Each number is 128 + 32 x the weight over its row's rms, rounded and kept within 0 to 255. Layers, rows and columns count from 0. The size above them is the row's rms in percent of the matrix's.

# layer 8 MLP gate, 320x128, rms 0.212, rows 22-39, columns 0-127
size [ 95 104 107  93 105  89 106 109 107 112  97 101 102  98  96 109 111  91]
[[110 157 144 148 101 172 128  89 100  46 110 160 115  39 114 122 120 110 121 162 194 145 195 123 143 109 151 152 101  87 107 171 112 111 160 146 121 123 117 136 153 138 100  45 121 111 177  71  88 113 171  93 145 133 167 168  93 113 133 152 141 156 104 131 164 121  99 130 121 163  98  59 100 155 121  97 139 134 141 208 128 131 175 163  78 109 103 153 146  89 127 120 152 166 141 109  54 135 162 159 103 143  95 122 141 117 126 116 121 129 148 168 180 156 185  89 103 162 139 155 138 134  66 132 148 196 124 128]
 [101 111 141 115 121  89 137 141 149 139 125 123 138 101 148  69 150 136 136 138 105 112 131 149 179  69 152 118 114 122 159 154  98 157  84 156 112  83 209 147 126  91  75 121 108 179 154 197 148 146 105 146 197 166 155 150 133 115  99 161 131 146  85 138  89 141 169 185  93  53  74 138 138 133 151 146  74 102 133  73 150  84  67 166  95  92 131 168 137 144 149 123 116 172 110 140  98 133 128 111 117 184 145 168 143 106 149 139 118  92 106 155  93 161 185 117 150 140 141  95 135 147 126 118 164  61 126  31]
 [196 153 176 163  98 157 144 152 111 147  70 110 149 182 106  99 136 137 105 172 105  93 119  88 107 134 147  91  60 158 153 103  83 131 165  98 154 142 102 166 104 172 146 105 106 136 106 153 151 161  98  75 116 122  73 104 131 155 145  95 151 125 115 128 162  94  98 136  65 159 121 119 124 164 139 162 148  86 114 130 147  76  66  87 105  88 128 142 143 148 118 149 203 240 137 175 130 111 118 208 151 131 124 138 129 145 161 162 142 152 166 108 137 170 136 159 162 166 139 134 113 179 126 111 148  78 115  99]
 [118 112 122 132 117 103 113 148 128 201 177 107  94 178 140 163 147 146  87 135  90  95 168 140  64 110 143  73  98 110  74 100 165 118 126 147 177  95  97 184 204 150 140 123 195  97 113 100 132 187 113 183 132 177 134 178 187  99 137 105 131 110 175 136 111  99 170  73  93 132 165 121 143  98 115 124 114 112 170 129  79 116 132 167 130 125 178  64 139 150 176 133 167 148 162 141 147 147  48  80 163 163 176 124 108 133  93 158  97 149  98 149  86 106 104 152 136 124 151 117 143 117 131 153 100 116 144 104]
 [ 99 108 144 136 114 132 125 128  98 188  88 193 187 147  95 146  91 141  86 129  53 125 145 127 130 133 142  90  86 114 127 177 111  97  60  94  88 109 139 103 129 126 109 155 154 137 121  56 128 100  86 160 136 104 178  96 149 183 125 124 108 151 169 114  80 124 165 137  95 172  64 169 143 167  99 146  81  98 132  85 122 141  75  86 134 142 115 116 100 131  97 141  79 143 192 117 143 142 165 103 132 144 159 135 166 149 147 133 135 186  85 125  97 122  75 194 124 143 171 148  92  76 134  93 128  89 181 168]
 [128  80 111 135 118  96  80 137  96 158 109 107 136 164 108 136  85 189  99 128  99 125 109 103 133 114 146 121 105  98 101 106  98 136 130 118  99 136 140 104 125 149  73 102 130 120 130  93 194 124 199 128 128  78 116  85 172 154 108 162 137 119 139 147 127  84 255 156 141 156 166 159 140  69 160 115  93 100 173 100 102 113 135 118 145  95 104 137 160 138  60  97 129 140 148 125 134 162 113 129 101  81 119 116 162 150 164 228 103 137 144 166 136  72 112 182 148 167 128  98  96 155 162 117 151  73 105  95]
 [110 186  83 137 103 127 136 120 158 108 105  96  46 184 117 132 176 100 156 136 131 178  99 146  91  95 156  73 104 123 104 111 177 128 149 138 115 169  91 127 108 120  89 175 120  68 116 138 119 126 140 106 138 112 105 211 128 170  70 116 169 137 225  94 148 131 122 102 149 162 164 138 189 164 128  87  88 172 166 145  98 183 113  94 128 162 122 138 155 138 120 139 159 102  93 133 109 140 141 118  90 150 156 182 109 111  67 145 137 144 149 131 160 132 114  96 124 111 163 104  87 126 197  89  83 113 100  81]
 [152 120 107 114 162 142 105 131 134 141 118  87 139 151 134 170 132  66 203 109 131 156 134 158 150 119 149  55  85 110 178  97 139 146 160 136 110  76  95 122 131 118  96 161 185 177 170 178 104 136 140  57 151 152 114 117 162 108 145 181 161  67 156 137 165 144 128 175 139 138 182 134 160 106  76 127  23 156  97 152 144 158 161 136 138 106 131 111 153 113 126 124 107  81 166 158 152  98  97  91 115 131 146 176 104 172 176 173 178 116 118 165 177 118 133 179 149 145 112 128 153 160 179 152 146 134  85 118]
 [132 132 110 155 115 123 149 145 178 174 122 206  94 130  96 112 149 149 162  91 176  91  98 129 109 124  93 115 123 157 120 123  69 120 160  97  99 153 122 171 112 144 121  95  69 186 164  94 103 150  98 180 148 159  99 137 215  88 146  88 141  86 183 201 131 149  82 176 117 134 152 147 170 157  99 123 132 163 112 158 128 179 187 141 128  73 145 138 137 153 149 148 151 136 137 175 106 140 154  96  92 166 175 162 144  82 126 169 122 106 126  89 115 132 158 150 155  76 194 175 111 101 129 147 162 120  87 103]
 [ 79  87 145  57 150 148 118 134 112 152 155 147 159 133  94  94 111 145 140 140  55 183  92 113  79  63 104 147  96 171 157 124 142 152 102 197 136 157 137 120 126 132 143 112  83 130 152 169 134  89 162 117  74 106  65 107 110 205 115  84 103  49  99 180 130 164 117 110 145 115 157 157 156 132 187 182 110 143 142  94 146 101 150  69 161 113 163 163 145 142 106 130 165  63 121 139 149 150 150 101 125 156 177 147 127  88 136 105 116 131  68 148  71 150 127 145 141 148 104 152 143 108 137 125 122 151 161  73]
 [146  51 107 139 127 117 110 108  95 138 101  77 148 101 161 136 169 154  83 135 150 140  89 207 172  62 147 160 110 128 104 127 130 108 117  45 161  98 129 125 194 107 140 173 162  97 103  95 124  75 148 111 121 152 157 167 117 154 107  75 148  99 129 121  77 149 131 142 130 149  73 138  79 164 124 142 108 124 160  82 146 185 137 142  67  99 134 123 107 108  86 145 134 105 180 154 121 159 158 120  67 190 146 122 157 191 135 112 131 128 152 169 148 188 104 168 159 126 188 119 107 114  80  90 103 116 114 127]
 [157 144  85 112 111 154 129 179 126  97 129  91  97 147 121  63 133  70 199 195 147 142 127 101 131  69 100 191 191 212 119 139 135 169 128 173 112 147 147 132 107 129  84 108 183 165 179 132 151 183 118 146 126 107 123  61 117 148 129 117 111 167 185 134 160 151 131 178 142 143 128 144 143 122 104 130 137 126 201  73 100 152 127 109 152 155 100 131  65 125 120  99 162 121 151  94 149  96 139 146 124 117 143 131  88  94 183 171 117 129  86  68 111 102 104 174 168 144 160 123 175 138 115 113 159 137 134  83]
 [129 122 150 135  99 102 144 118  83 154  76 140  74 130 129 158 124 156 123 143 125  91 119 126 127 134 125 106 103 134 135 117 123 162 147 134 146 119  77 138 159 164 131  77 142 121 127 145 233  92 181 116 197 166  61 173 149 144  76 156 102  73 173 144 151  87 113 106 141 145 108 146 126 101 160 133  67 150 151 112 154 146 174  49 135 149  69 100 120 157 119 135  91 152  95 117 128 141  89 105 123 138 142 167 136 139 116 116 133  87 162 138 167 113 176 124  76 153 106  98 184  69 208 149  92 141 103  50]
 [ 90 137 137 157  64 155 132 161 120 180 118 109 151 107 143 154 145  97 161 126 209 145 106 177  75 128 144  98 146  95 159  85 139  81 207 160 101 153 182 146 106 102 153 183 119 125 110 170 136 107 134 104 130 137 130  70  95 143 154 149 176 169  44 159 155  70 139 146  86 129 152 138  91  98 125 143 149 107 114  86 151  94 112 148 163 106 140  71 245 137 116  87 129  88 154 127 139 103 146 106 135 157 129 156 109 113 132 120 156 121 105 143 144 183 133 122 131 114 190 135  97 140 114 166  86 137  87 145]
 [148 124 183 121 151  95 161 112 127 144 151 113 102 158  71  98 152 125 104 133  96 148 136 104 143 173 155 151 224 146  85 165  91 131  56 130 127 108 123  97 116 103 100 106  78 126  88 183 130 143  93 105 104 155 111 137 102 168 131 171  92 205 193 175  44 128 111 154 157  93 197 156 174 168 140 130 110 176 134 107 181 140  78 118 117 119 137  77 128 137 156 138 117 182 132 135 123 137 166 136 101 113 166 169 130  91 113 130 130 146 177  92 145 137 150 170 150  92 144  94 141 123 100 147 142  55 108 113]
 [114 148 118 139 125 110 144 145 164 154 108  90 134 136 132 120 156 114 109 129 134 126 145 154  59 107 130  99 110 156  41 173 144 132  83 166 188 138 135  70 106 136 124 161 131 121 163 160 142 212 209  62 115 109  99 153 143 118 119 124  90 169 163  76 138 147 135 131 144 109 151 154 119 145 108 163  79 111  88 144  94 124 110 133 177 112 116 170 118 167 123 151 153 206  52  71 104 151 114  54 121 164 134 117 137  86 180 106  84 184 154 121  79 135 125 171 167 141 123  80 117 116 137 147 122  81 111 107]
 [165 123 170  73 121 118 146 105 200 197 140  59  88 112 132 153  82  89  97 148 134  46 104 116 141 131 128  95 160 120 109 108 130 129 114 190 153  64 147  97 119 152  97 102 147 108  86  97 134 207 163 147 124 138 121 144 149 202 124 113 149 180 121  77 119 159 152 127 116  99 151 108  98 164 126 177 134 187 142 165 145 126 126 109 161 157 131 110 108 165 160 112  94  90 150  94 199 109 115 119 145 150 132 173 103 166  86 156  88 157 173 123 102 184 118 124 162 109 155 119 141 142 158 144  99  63 107 152]
 [ 93 140  77 122 119 118 159 144 119 108 113 150 173 157 103 114 133 200 136 172 170 156 116 154 134 122 128  89 128  93 152  58 112 132 184  99  73 206 113 142 133 137 145 142 123  74 129 172 142 106 111 185 101 140 172 111 136 140 127 116  81 137 125 183 203 149 137 134 166  96 112 141 143 163  94 149 151 110 110 127 105 149  99 154  76 168  97 180 172 155 125 155 102  59 139  98 183  94 131 105 150 148 142 191  86 133  94  68 102 125 138  40 149 129 128 137 110 142 169 124 124  65 124  85 149 173 122 130]]
# layer 8 MLP up, 320x128, rms 0.203, rows 22-39, columns 0-127
size [ 91 102 107  92 100 102 101 104 110 112  90  94  99  94 109 106  95  94]
[[151 166 140  66  97 128 131 175  53 127 123 103 144 139  75  90 111 170 178 123 148 111 112 135 115 186 161  50 152  96 139 159 153 126 186 141 154 123 123 159 160  94 112 141 129  95 142  99 156 122 158  82 182 103 116 103  93  99 123 111 160 136 144 165 149  26 141 102 132 124 122 209 160 170 123 107 133 175 167 141  94 161 176 108 103 121 100 146 108 157 164 117 124 141 166  83 183 154 116 103 101  47 143  88 137 140  93 104 151 102 124 124 131 121  89 103  98 141 194 119 104 157 147 127  89 119  91 123]
 [141 142 140 192 113  77 166 121 162 147 136 134 128 101  88  81 154 116 163 120 140 136 100 153 125  77 133 162 117 110 117 119 184 142 101 112 136 160 143 164  89 150 121 154 165 128  98 192 105 141 120 114 135  73 117  41 156  69 170 126 124 173 116 221 144 157 123 157 109 160 137 142 144  84 141 176  92 123 139 156  97 125 102 121  94 126  70 166  82 126 105 124 147 168  95  98  91 137 115 102  95 115  91  89  82 179 124 101  68  82 183 110 115 143 140 139 113  92 132 202 130 158 136 115 170 105 176 190]
 [138 144  97  52  90 126 146  98 145 137 156 145 110 151 113  97 154 114 129 180 107 112 140  69  89 156 233 100 160 168 105 155 149 191 169  97 105 111 122 122 102  95  91 135  77 102 122 104 118 167 150 139 106 146 187 170  99 150 220  88  90 123 101 110 143 114 161 103  85 104 128 181 162 118 107 127 123 153  98 167 146 132 108  75 145 146 155  48 143 149 125 166 156 127 151 161 142 143 145 113 105  81 138 118 108 140 178 115 152 153 137 125 189  85 117  78 142  72 107 126 152 100  90 105  90  97 116 111]
 [185 135  85  89 152 138 117 163 112 102 107 124  82 119 178 166  84 135 133 133 189 116  93 162 133 147 113 108 147 136 118 112  67 140 138  83 118 102 174 212 143  93 129 142  56 134 184 112 137 173 104 112 155 144 149 186 132  77 113 132 122 158 112 155 198  71  64 113 127 155 111 158 187 145 160  66 108 122 140 100 129 137 104  77 155 134  98 178 140 164 102  98 163 158 143 129 177  81 153 125 107 119  94 126 165 117 133 175 153 104 150 138 170 114 135 153 127  91 172 105 148  55 145 135  64 124 128 123]
 [137 144 135 140 180 162 109 111 107  89 149  95 174  96  36  93 116 140 138 193  86 156 138  81 201 156  98  94 158 136  94 127 103 152 152  91 160 128 181  63 153 131 109 135 121 142 146 113 101 119 119  84  95  62 151 119 129 129 122  66  84 166  67 140  72 120 142 129 127 147 152 175 146 126  65 104 121  82 113  84 157 124  77 109  86 189 140 162 107 146 159 155  82 140 114 128 156  89 103 101 164 160 140  96 145 100  82 171 106  99  97 142 138 127 159  94 145 123 117 115 141 180  84 146 159 163 145 107]
 [ 97 126 152 111  86  71 110 164  99 132 164 127 102 132 104  91 103 201  79 153 135 197 126 150 101 113 146 120 189 130 124 198 164  94 138 163 176 105  76 144 123  91 131 131 155 187 199 138 164 100 175 114 111  86 161 129 125 138 106  85 168 125 166 134 151 121 212 132 163 181 173 132 161  99  88 160 107 131 183 135  80 178 143 120 148  98  83  89 130 147 124 106 170 137 197 136 118 135 180 117 154 122 105 123 137 121 109 203 131 161  92 106 151 149 111 111 115 162  92 130 118 133 158 107 145 140  92 124]
 [127 116 129  86 224 186 158 138 111 133 108 145 138 120  99 164 124  97 187 143 137 143 147  78  81 157  78 119 173 183 135 175 163  86 157 144  96 161 112  94 157 136 100 129 130 152 118 128 127 141 147 128  49 135 214  94 183 124 162  84 115 123 141 109  90 163 152 114 177 116 116 112 102 128 101 201  95 110 144 154 169 140 159 129 148 111  94 141 117 104 189 184  84 121 150 163 140 125 150 103 143  76 138 105 135 146  98 148 151 120 115 119 192 152 146  92  83 149 160 168  70  98 183 104 127 133 152 100]
 [132 141  91 118 103 178 106 158 143 179 130 114 182  73 121  80 162 165 130 154 105 126 106 154 154 121 109 152 102 157 142 107 134 119  87 153 162 115  73  81 137 168 151  80 155 108 164  80 164 119 167 124 174 103 120 171 131 110 166 135 125 127 108  57 189 176 193 173  94 135 146 118 176 154 121  74 112 146 135  80 187 119 116  95 122  87 150 104 121 145  82 176 130 105  77 110  86 125 127 110 120 111 121  63 149 142 156 116 107 117  96  60 124  90 183 156  86 159 103 121  77  88 160 117 131  88 135 183]
 [105 122 115 132 118 126 122 152 129 147 134 145  94  83 141  88 139 107 110 138  99  87 159 127 118  88 197 156  96 105  96  87 149 129 215 137 146 188  75 173  80  98 107 169 148 161 104 142 164 104 103 166 130 145 142  95 184 125 140 139 114 133  88 148 152 142 164 160 125 102 115 167 157 188 149  79 204 151 126 151 162 216  80 155  96 122 178 142 131 119 150  81  73 144 110 149 128 125 180 137  67 134 106 134 155 115  94 117 111 118 118 180  94 136 184 145 164 131 105 104  83 126 147 162 155 138 209 140]
 [117 161 108 164 110 112 123 224 161 126  97 133 141 156  95  82 127 121 118 125 148  79 136 162 160 167 117  90 125 123 116 115 107 112 161  67 111 120 141 150 187 116 150  74  77 107 159 120  92 183 111 134 115 131  84  66 154 110 111 121 142 135 128  99 107 152 107 124  86 108 119 134 103 134  82  98 146 137 157 157  85 130  88  93 109 114 148  83 106 171  81 107  50 107  84 140 109 141 132 176 118  57  88 166 129 174 158 140 197 144 157 199 170 192 163  91 113 145 171 127 152 131 128  93 118 112 170 178]
 [135 140 104  97 107 121 161 147 142 103  90 128  96 155 160  97 128 123 131 152 159 156  90 146 222  76 165 109 198  88 143 126 150  82 114 118 112 117 187 176 137 117 147 129 168 112  89 158 104 101 103 125 140 148 139 156 143 124 140 119 136 125  75 123 147 157 156 145 117 109 113 187 140 155 144 145 184 103 116 110 185 150  93  70 108  40 148  93 166  66 121 135 147 163 174 157 134 116 127  98  61 120  93 150 143  94 160  68 163 134 103  84 159  52 171 127 161  94 142 124 128 109  96 177 162 129 181 110]
 [200  94 107 126 115 137 124 122 118 157 130 101 102 149 133 117 171 136 119 124 103 132 144 132 109 192 181  94  76 157 133 110  84 139 115 148 106  64 168 142 128 136 100 130  94 126  81 136 107 111 171 111 216 114 119 150 132 102 116 120 141 100  59 123 124 124 118 206  57 100  36 111 124 104  60 104 199 140  79 129 149  52  78 155 100  91 121 132 108  84 151 141 112 178 118 150 104 110 135 105 167 128 160 149 126 164 114 118 129 137 125 140 129 122 139 169 131 144  88 182  73 167 126 165 162 164 115 158]
 [159  58 137 199  93 110 144 122 195  74  98 122  84 128 149 139  78 119 144 156 102 180 107 159 113 165 118 108 128 124 122 149 198 156  69 148 102 152 126  67 157 153 120 179 110 136 156 138  93 119 165 102 104 132 127 137 137 152 153  72 146 173 221 151 175 157 132 110 128 160 130 104 113 127 145  94 138  67 103 137 113 121 150 138 107 155 110 130 147 185  28 169 161 143  71 170 120 137 104  95 137 101 121 122 124 130 153 100 112 143 165 139 137  87  91 214 121 121 126 105 159 108 128 146 140  82 145 121]
 [153 176 154 148 209 118  85  97 178  96 144 136  80 159 107  78 118 108 137 176  87 151 174  84 110  86 159 126 124 152 185 126 156  87 145 130 114 183 159  97 142 146 143 129 139  87 141 127 137 132 157  72 106 111 146 134 114 190 169 122  90 137 140 126 158 169 116 144 147 193 141 132 144 156  97 171 133 110 140 136  57 164 153 104 176  75 109 122  80 154 117 129  28 108 145  99 122  74 178 115  94 113 132 107 153 109 107 163 104  92 125 175 184  66 160  86 115 105 100 120 154 145 151 102 141 138 144 148]
 [133 161 176 105 133 121 221 161 125 145 137 124  86 155 119  98 100 163 125 118 121  54 186 118 169  82 116 155 133 113  97 173 149 187 136  79 160 111  73 101 155 150 150  84 164  93 137  83 147  78 107 113 121 116 127 134 194 142 164 137  94 153 136 121 105 103 138 122 132  59 135 101 166 108 159 175 145 150 150 131 150 100 120 111  74 105 147 107  59 177 140 138 136 165 138 150 163 194  90 101 112 120 215 106  87  86 198 154 109 105 140 135 144  81  86 122 113 106 142 126 166 123 136 104 110 152 122 137]
 [165 110  94 130  90 131 156 154 132 128  84 110  86 142 183 107 127 131 125 163  23 134 164 196 129 124 157 144 107  87 157 174 142  99 110 130 121 125 179 124 113 166 164 114 130  91  95  91 152 131  85 148 146  89 117 180 105 127 122  93 137 139 122 163 185 131 143 170 158 132  84 113 119 103  91 116 142 154  86 149 127 150 198 103 136  84 136  98  92 135 177 111 165 149 122 112 128 157  66 119  64  95 114 167  85 195 137 152 117 112  87 144 144  97 107 196  82 166  60 134 188 117  91 164 134 124 120 100]
 [172 119  88 166  99 141 162 120 135 108 104 156 106 108 176 186 169 104 161  93 160 102 156 192 113 164 139 107 106  90 162 143 125 183 154 199  93 154 104 138 129  85 145 167 159 104 147 113 123 146 140 165 144 132 163 133 131  97 135 165 221  81 122 131  99 125 129 161  94 106 125 146 168 161 109 144 140 139  52 198 120 149 125 109 141  67 137 158 188 136 142 106 119 147 139 113 165 112 101 110 147  97 140 115  98 152 127 237 184  83 131 117 151 148 120 193 152 103 113 141 130 135 140 153 142 192 106 153]
 [136 144  87 130  81 178  75 143  94 161 129 120 116 103  84 125 179  86 188 132 147  77 113 165 176  80  96  96 139 162 134 157  90 130  59  62 145 142 113 153 166 150 109  82  80 148 116  87  87 170 120  90 115 117  90  82 171 133 129  81 120 159 159 130  90 146  85 127 186 135 141 105 147 155  90  98 103 122 122 179 121 126 165  33 184 137 133 114 165 115 135 130  90 149 119 131  62 165 121  70 115 100 131 121 100 116 143 130  94 164 103 155 185 104 108 150 147 138  81 177 140 143  82 136 124 134 118 132]]
# layer 8 MLP down (transposed), 320x128, rms 0.2, rows 22-39, columns 0-127
size [ 93 101 101  95  97  89 102  97 103 106  96  95 104  92 115  99 104  98]
[[140  86  90 121 157 152  94 126 139  89 124 134 104 129  94  88 151 168 120 143 158 166 164 134  78 170 168 140 164 122  95 106 145  90 174  76 156 154 104 113  91 121  55 158 186 130  64 126 127 138 153 110 106 102 126 131 128  71 156 101 173  80 154 164  82 142 210 145 131 128 168 173 192 143 109 131 148 165 109 158 109 127 171 133 107 102 154 184 133 170 137 204 174 118  86 134  71  68  93 119 153 100  83 115 173 161 104 115 159 114 186 149 130 129 114 139 113 181 167 112 136 130 125 152 112 108 163 125]
 [155 125  90 135  86 160 121 173 123 123 146 178  96 122 101 164 130 132 143 221 105  91 140 146 147 127 141 142 180 117  56 170 130 112  92 159 155 108 199  63 136 123 160 126 134 157 144 176 134 176 108 109 166 165 129 138  78 139 147 107 162  83 146  61 106 136 119 182 123 142 180 167  68 120 100 121 165  85 163 118 174  94 106 119 138 145 223 124 148 143  99 116 179 130 124  91 130 161  94  68  97  81 158 134 133 166 145 104 175  85 158  90 121 140 138 124  98 143 129 113  81 128 159 134 151 142 102 108]
 [104  75 104  98 153 129 103  70 154  84 110 115 173  77 137 163 104 146  93 126 106 132 128 147 110 150  76 107 125 103 166  81 163 171 102 118  83 166  90 182 149  90  94 152 137 115 134  89 116 111 140 170 152 139 117 211 117 116 133 137 132 104 107 166 139 142 147 146 113 200 108 200 119  47 124 154 137 131 135 106 115 115 199 177 180 108 142 174 158  68 132 197  74 102 147 150 140 101 110  85 122 171 127 104 118 131 148 131 130  89 152 104  79 104 145 111 159 152  76  97 149 102 133 161 146 152 172  88]
 [122  83 139 126 109 117 117 136 128 141 118 184  99 139 102 208 135 132 143 141 199 116 172 102 137 168  95 177 148 106 152  65 100 141 153  95  70 100 106 135  89  93  77 152 126 107 103 110 146 109  95 119  92 147 147 146 154 169 208 109  87  88 149 149 127 139 197 115 113 137  68 162 146 110 162  87 126 147 102 168  70 195  32 116 122 146 117  74 128 152  93 133 162 110 139 146  95 169 122 161 146  74 134  98 154  96 161 102 136 107 100 132 129 121 148  89 119 154 111 152 111 123 133 138 100  76 145  64]
 [178 124 133  84  92 124 122 108 166 126 134  88 184 172 159 155  82  80 141 173  89  99 122 177 142  96 182 146 112  82 171 112 141 113 138  81 124 105 161 157 110 149  55  70 163 142  99 106  83 164 210 137 112 172 163 146 173 120 125 138 147 138 135 126 111 183  99  78  82 159 138 153 152 113 144 112 144 177 150 101  86 142  92 184 162 159 149  74 156  93 162  90 159 185 168 122 141 164 130 157 163 114  94 169 147  98 110 124 145 139 151 139  98 127 118  79 113 124 113 183 123 138 133  95  63 148 101 138]
 [ 69 136  74 117 166 137 147 112 132 100 115 155 154 135 126 156 177  53 152  89 153  93  55 109 121 146 109 158  72 156 124 116 128 168 101 109 112 143 141 112 128 171 161 135 130 134 126 133 103 133  87 149 127 157  87 155 134  85 186 159  94 111 120 121 116 111  72 102 131 103  88 141 129 186 176 123 147 149 100 144 133  72 130 149  65 166 137 136  80  99 173 169  99  96  55 111 168 103 144 107  81 180 127 145 137 149  85  60 148 105 105 190 115 128 162 102  57  79 148 120 183 124  74 120 120 153 137 151]
 [128 144 134 105 112 104 110 116  68 127 144 122 169  68 176 119 107 129 107 101 115 103 228 124 148 153  86 121 203 118 135 135 196 149 122 169 127 138 114 127 118 101 138  86 180 155 137 118  71 102 115 116 189 142 174 112 174 122 113 189  90 122 110 160  88 155  73 175 129 100 108 134  90 109 149 160  81 105 113 143 124  96 113 129 110  99 133 142 158  75 156 173  87 111  90 123 157 116 130  77 106 116  92 107  84 134 102 100 101 115  80 105 121 182 165  83 131 125 111  99 173  87  60 135 158 194 114  94]
 [203 114  52 114  80 139 135 114 124 112 135 157 109 168 140  79  72 166 148  70 102 164 142 151  95 145 133  96 149  83 103  79  94 146  88  90 165  91 115 121 115 151 100 100 117 218 102 178  83 130 117 139 132 142  96  81 132 119 177 177 110 168 145 166  82 106 102 143 153 170 101 154 125  71 187 155  67 143  57 146 148 150 154 152 109 110 130 141 147 129 140 133 131 115 101  72 171 140 105  87 151 143 169 129 125 144 154  78 133  97 127 145 151  87 139 113 129 118  69  95 106 108 167  76 111 149 121 148]
 [ 97 113 174  75 152  62 159 144 112 134 157 129 146 174 147 167 126 156 116 135 121 133 137 148 163 106 132 111 103 137  86 180 120  90 123 150 191 163  91  78  94 122 112 127 130 153 124  52 124 108  65 147 123 146 165 110 165 166 130  96 162 111 131 195 158 115 153  91 128  78 152 125 159 144 126 127  80 126  95  78 104 136 117 140 136 130 113 168 185  86 114 106 127 171 105 132  90 135 173 132 134 182 136 105 148 122 159 176 137 159 147 132 196 126 153  63 146  68 147 167 195 148 149 140 117 215 185 101]
 [175 140 146 119 135 129 162 130 195 154  72 146 111 141 137 143 102  49 109 148 135  96 121 150  86 158 145 135 144 144 128 100 123 157 153 145 122  74 132 118 123  80 117  93  88 152 123 150 126 115 159 110 141 141 147 117 124 136  86 177 148 212 116  84 124 107  35 176 102 121  85 170  65 143 113  94  85 110 146 143  44 146  62 131  87 126 143  91  83 142  97  71 141 151 144 164 123 144 138 140 138 107  96  99 116 117 108 118 146  83 111 127 115 161 128  76 105 135 199 162 122 138 142 128 164  67  48 142]
 [185 173 138 109 169 165 118 138 149 139 133 157 172 137 168 159 123 116 127  92 148  35  87 124 136 102 189 129 145  86  87 204 122 160 113  74  70  85 100 162 110 169 165  90 154 178  40 125 126  92 116 107 129 113 124  69 146 154 125  70 120 156 173 125 135 113 133 126 172 158 109  99 140 140 136 121 124 104 129 166 169 165 169  76 113  97 160  70 118  98 149 106  93 110 130  74 126 175 150 112 156 146  71 103 167 171 122 140 125 117 113 165 126 152 104 102 156 111 110 109 128 142 153 107 176 171 163 146]
 [ 89 152 141  63 159 138 101 156  78 104 146  95  95 156 112  74 131  87 138 143  78 126 133 137 144 108  61  89  97 165 133 128  95 118 169 111 119 173 157  93 159 134 122 119 106 124 108 132 173 230 172 112 103 159  73 123 147 135 146  87 106 108 159 111 105 141  99 143 149 152 112  79 195 139 132 133 165 105 187 101 146 148 119 151 177 155 122 164 101  78 113 119 105  85  72 133 184  98  89  88 114  95 171 107 137  65 117 126 130 109 152 146  99 132 150 172 134 129 177 128 156  95 100  96 133  81 111  49]
 [ 81 188 150 195 104 121  89 117 101 111 113 156 119 185 153 140 103 135 158 207  86 124 149 155 153 143 110 126 144 132 112 150  97 148 117 127 116 162 115 105 126 143 188 134 128 131 100 137 166 175 220 161 181 131  93 136 147 106 143 150 159  71 137 114  89 132  99  53 149 152 197 116 129  76  87  92 141 110 122 213 128 147 129 143 123 139 128 106 136 160  92 120 133 169 161 122  91 123  67 112 126 163  98 136  73 132 128 119  96 153 178 125 113 140 158 200 132 118 120 111 166  85 188 149 170 121 171 104]
 [177 155 110 112 139 120  65 129 150 106  82 135 139 156 110 130 106  70 149 121 120 122 133  99 134 102 166 179 126 151 155 127 130 194  97 143  70 125 109 139 133 164 147 105 138 124 131 109 144 145  91 114 120 129 136 153 107 131 115  46   0 132 139 107 135 172 167 133 147 165 128 191 122 134 115 135 131  97 180 130  96  87  92 124 176 110 121 117  99 106  85 160 175  87  83 146 129 189 186 122  30 129 123 123 103 124 111 117  99 126 134 161 106 116 186 197  92 133 110 110 122 123 145 114 117  84 172 172]
 [112 110 140 155 142 160 141 144 124 140 149  73 140 115 164 160  95 130 166 103  93 102 180 139 138 102 157 107  90 100 150 147 141 154 170 120 119 176 138 145 195 151 178 140 142 152 144 125 152 136 136 222 155 114 102 159 120 102 124  85 106  75 115  92 172  30 138 107 121 127  80 131 136 126 150 116 181 126 111  45 125  37 116 165 103 142 120 152  61 114 122 106 109 169 152 149 104 124 132  84 155 117 146 116 111 113 212 133 108  77 102 114 154 105  80  93 123  88 100 107 124 115 116 125 159  78 190 128]
 [ 93 149 112 124 145 122  88 203  77 107  97 165 112 141  87 136 151  62 114 173 196 133 158  78 115 148 114 116 129 146  91 110 127 124  81 139 181 143  87 158 120 128 114 136 143 196 171 150 145 173 147 122 151 126 169  87 176  69  86  95  69 119 111 101  62  98 137 119 165 153 141 141 166 163 145 148 168 115 111 135 149 144 138 102 134 154 125  97  95  70 177 134 144 186  61 145 125  78 160  85 156 128 171 100 131  91 121 120 125 163 151 144 114 135 120 150 193  58 166  87 109  93 162 131 119 101 129 113]
 [147 143 137 105  91  72 112 106 158 160 176  64  85 109 115 105 132  72  85 104 111 117 137  76 159 108 150 126 142 114  74 143  56  98 147 109 165  99 155 100 156 131 125 126 211 126 136  72 180 115 212 125 119 126 133 151 154 159 143 132 112 187  92 100 118 165 127 119 105 144 110 149 184 111 160 129 145 138 119 110 133 140 132 120 149 209 123 147  96 158 151 119 139 138 112  79 141  88 115 123 158 190 126 132 146 131 135 136 116 164 206  97 106 116 142  99 135  67 161  80 185 145 149 111  88 105 207 100]
 [106 132 130 110 123  88 192 149  90 167 112 100  71 171 146 149 132 138 137 145 141 143 112 116 152 109 129 128 150 149 150  93 120 155 169 105  93 131 105 197 104 126  74 174 126  90 104 134 132 127 183 160 138 145 143 135 165  99  94 137  98  65 140  81 131 135 145  86  92 131 193 152 116 108 158 125 160 117 133 119  73 118  81 245 108 150 118  90 162 173 128 147  96 122 154 170 178 126 156 153  75 143 134  99 119 110 151 114 158  90 152 136  61 134 113 110  60 127 135 170  93 188 162 125 177  74  77 142]]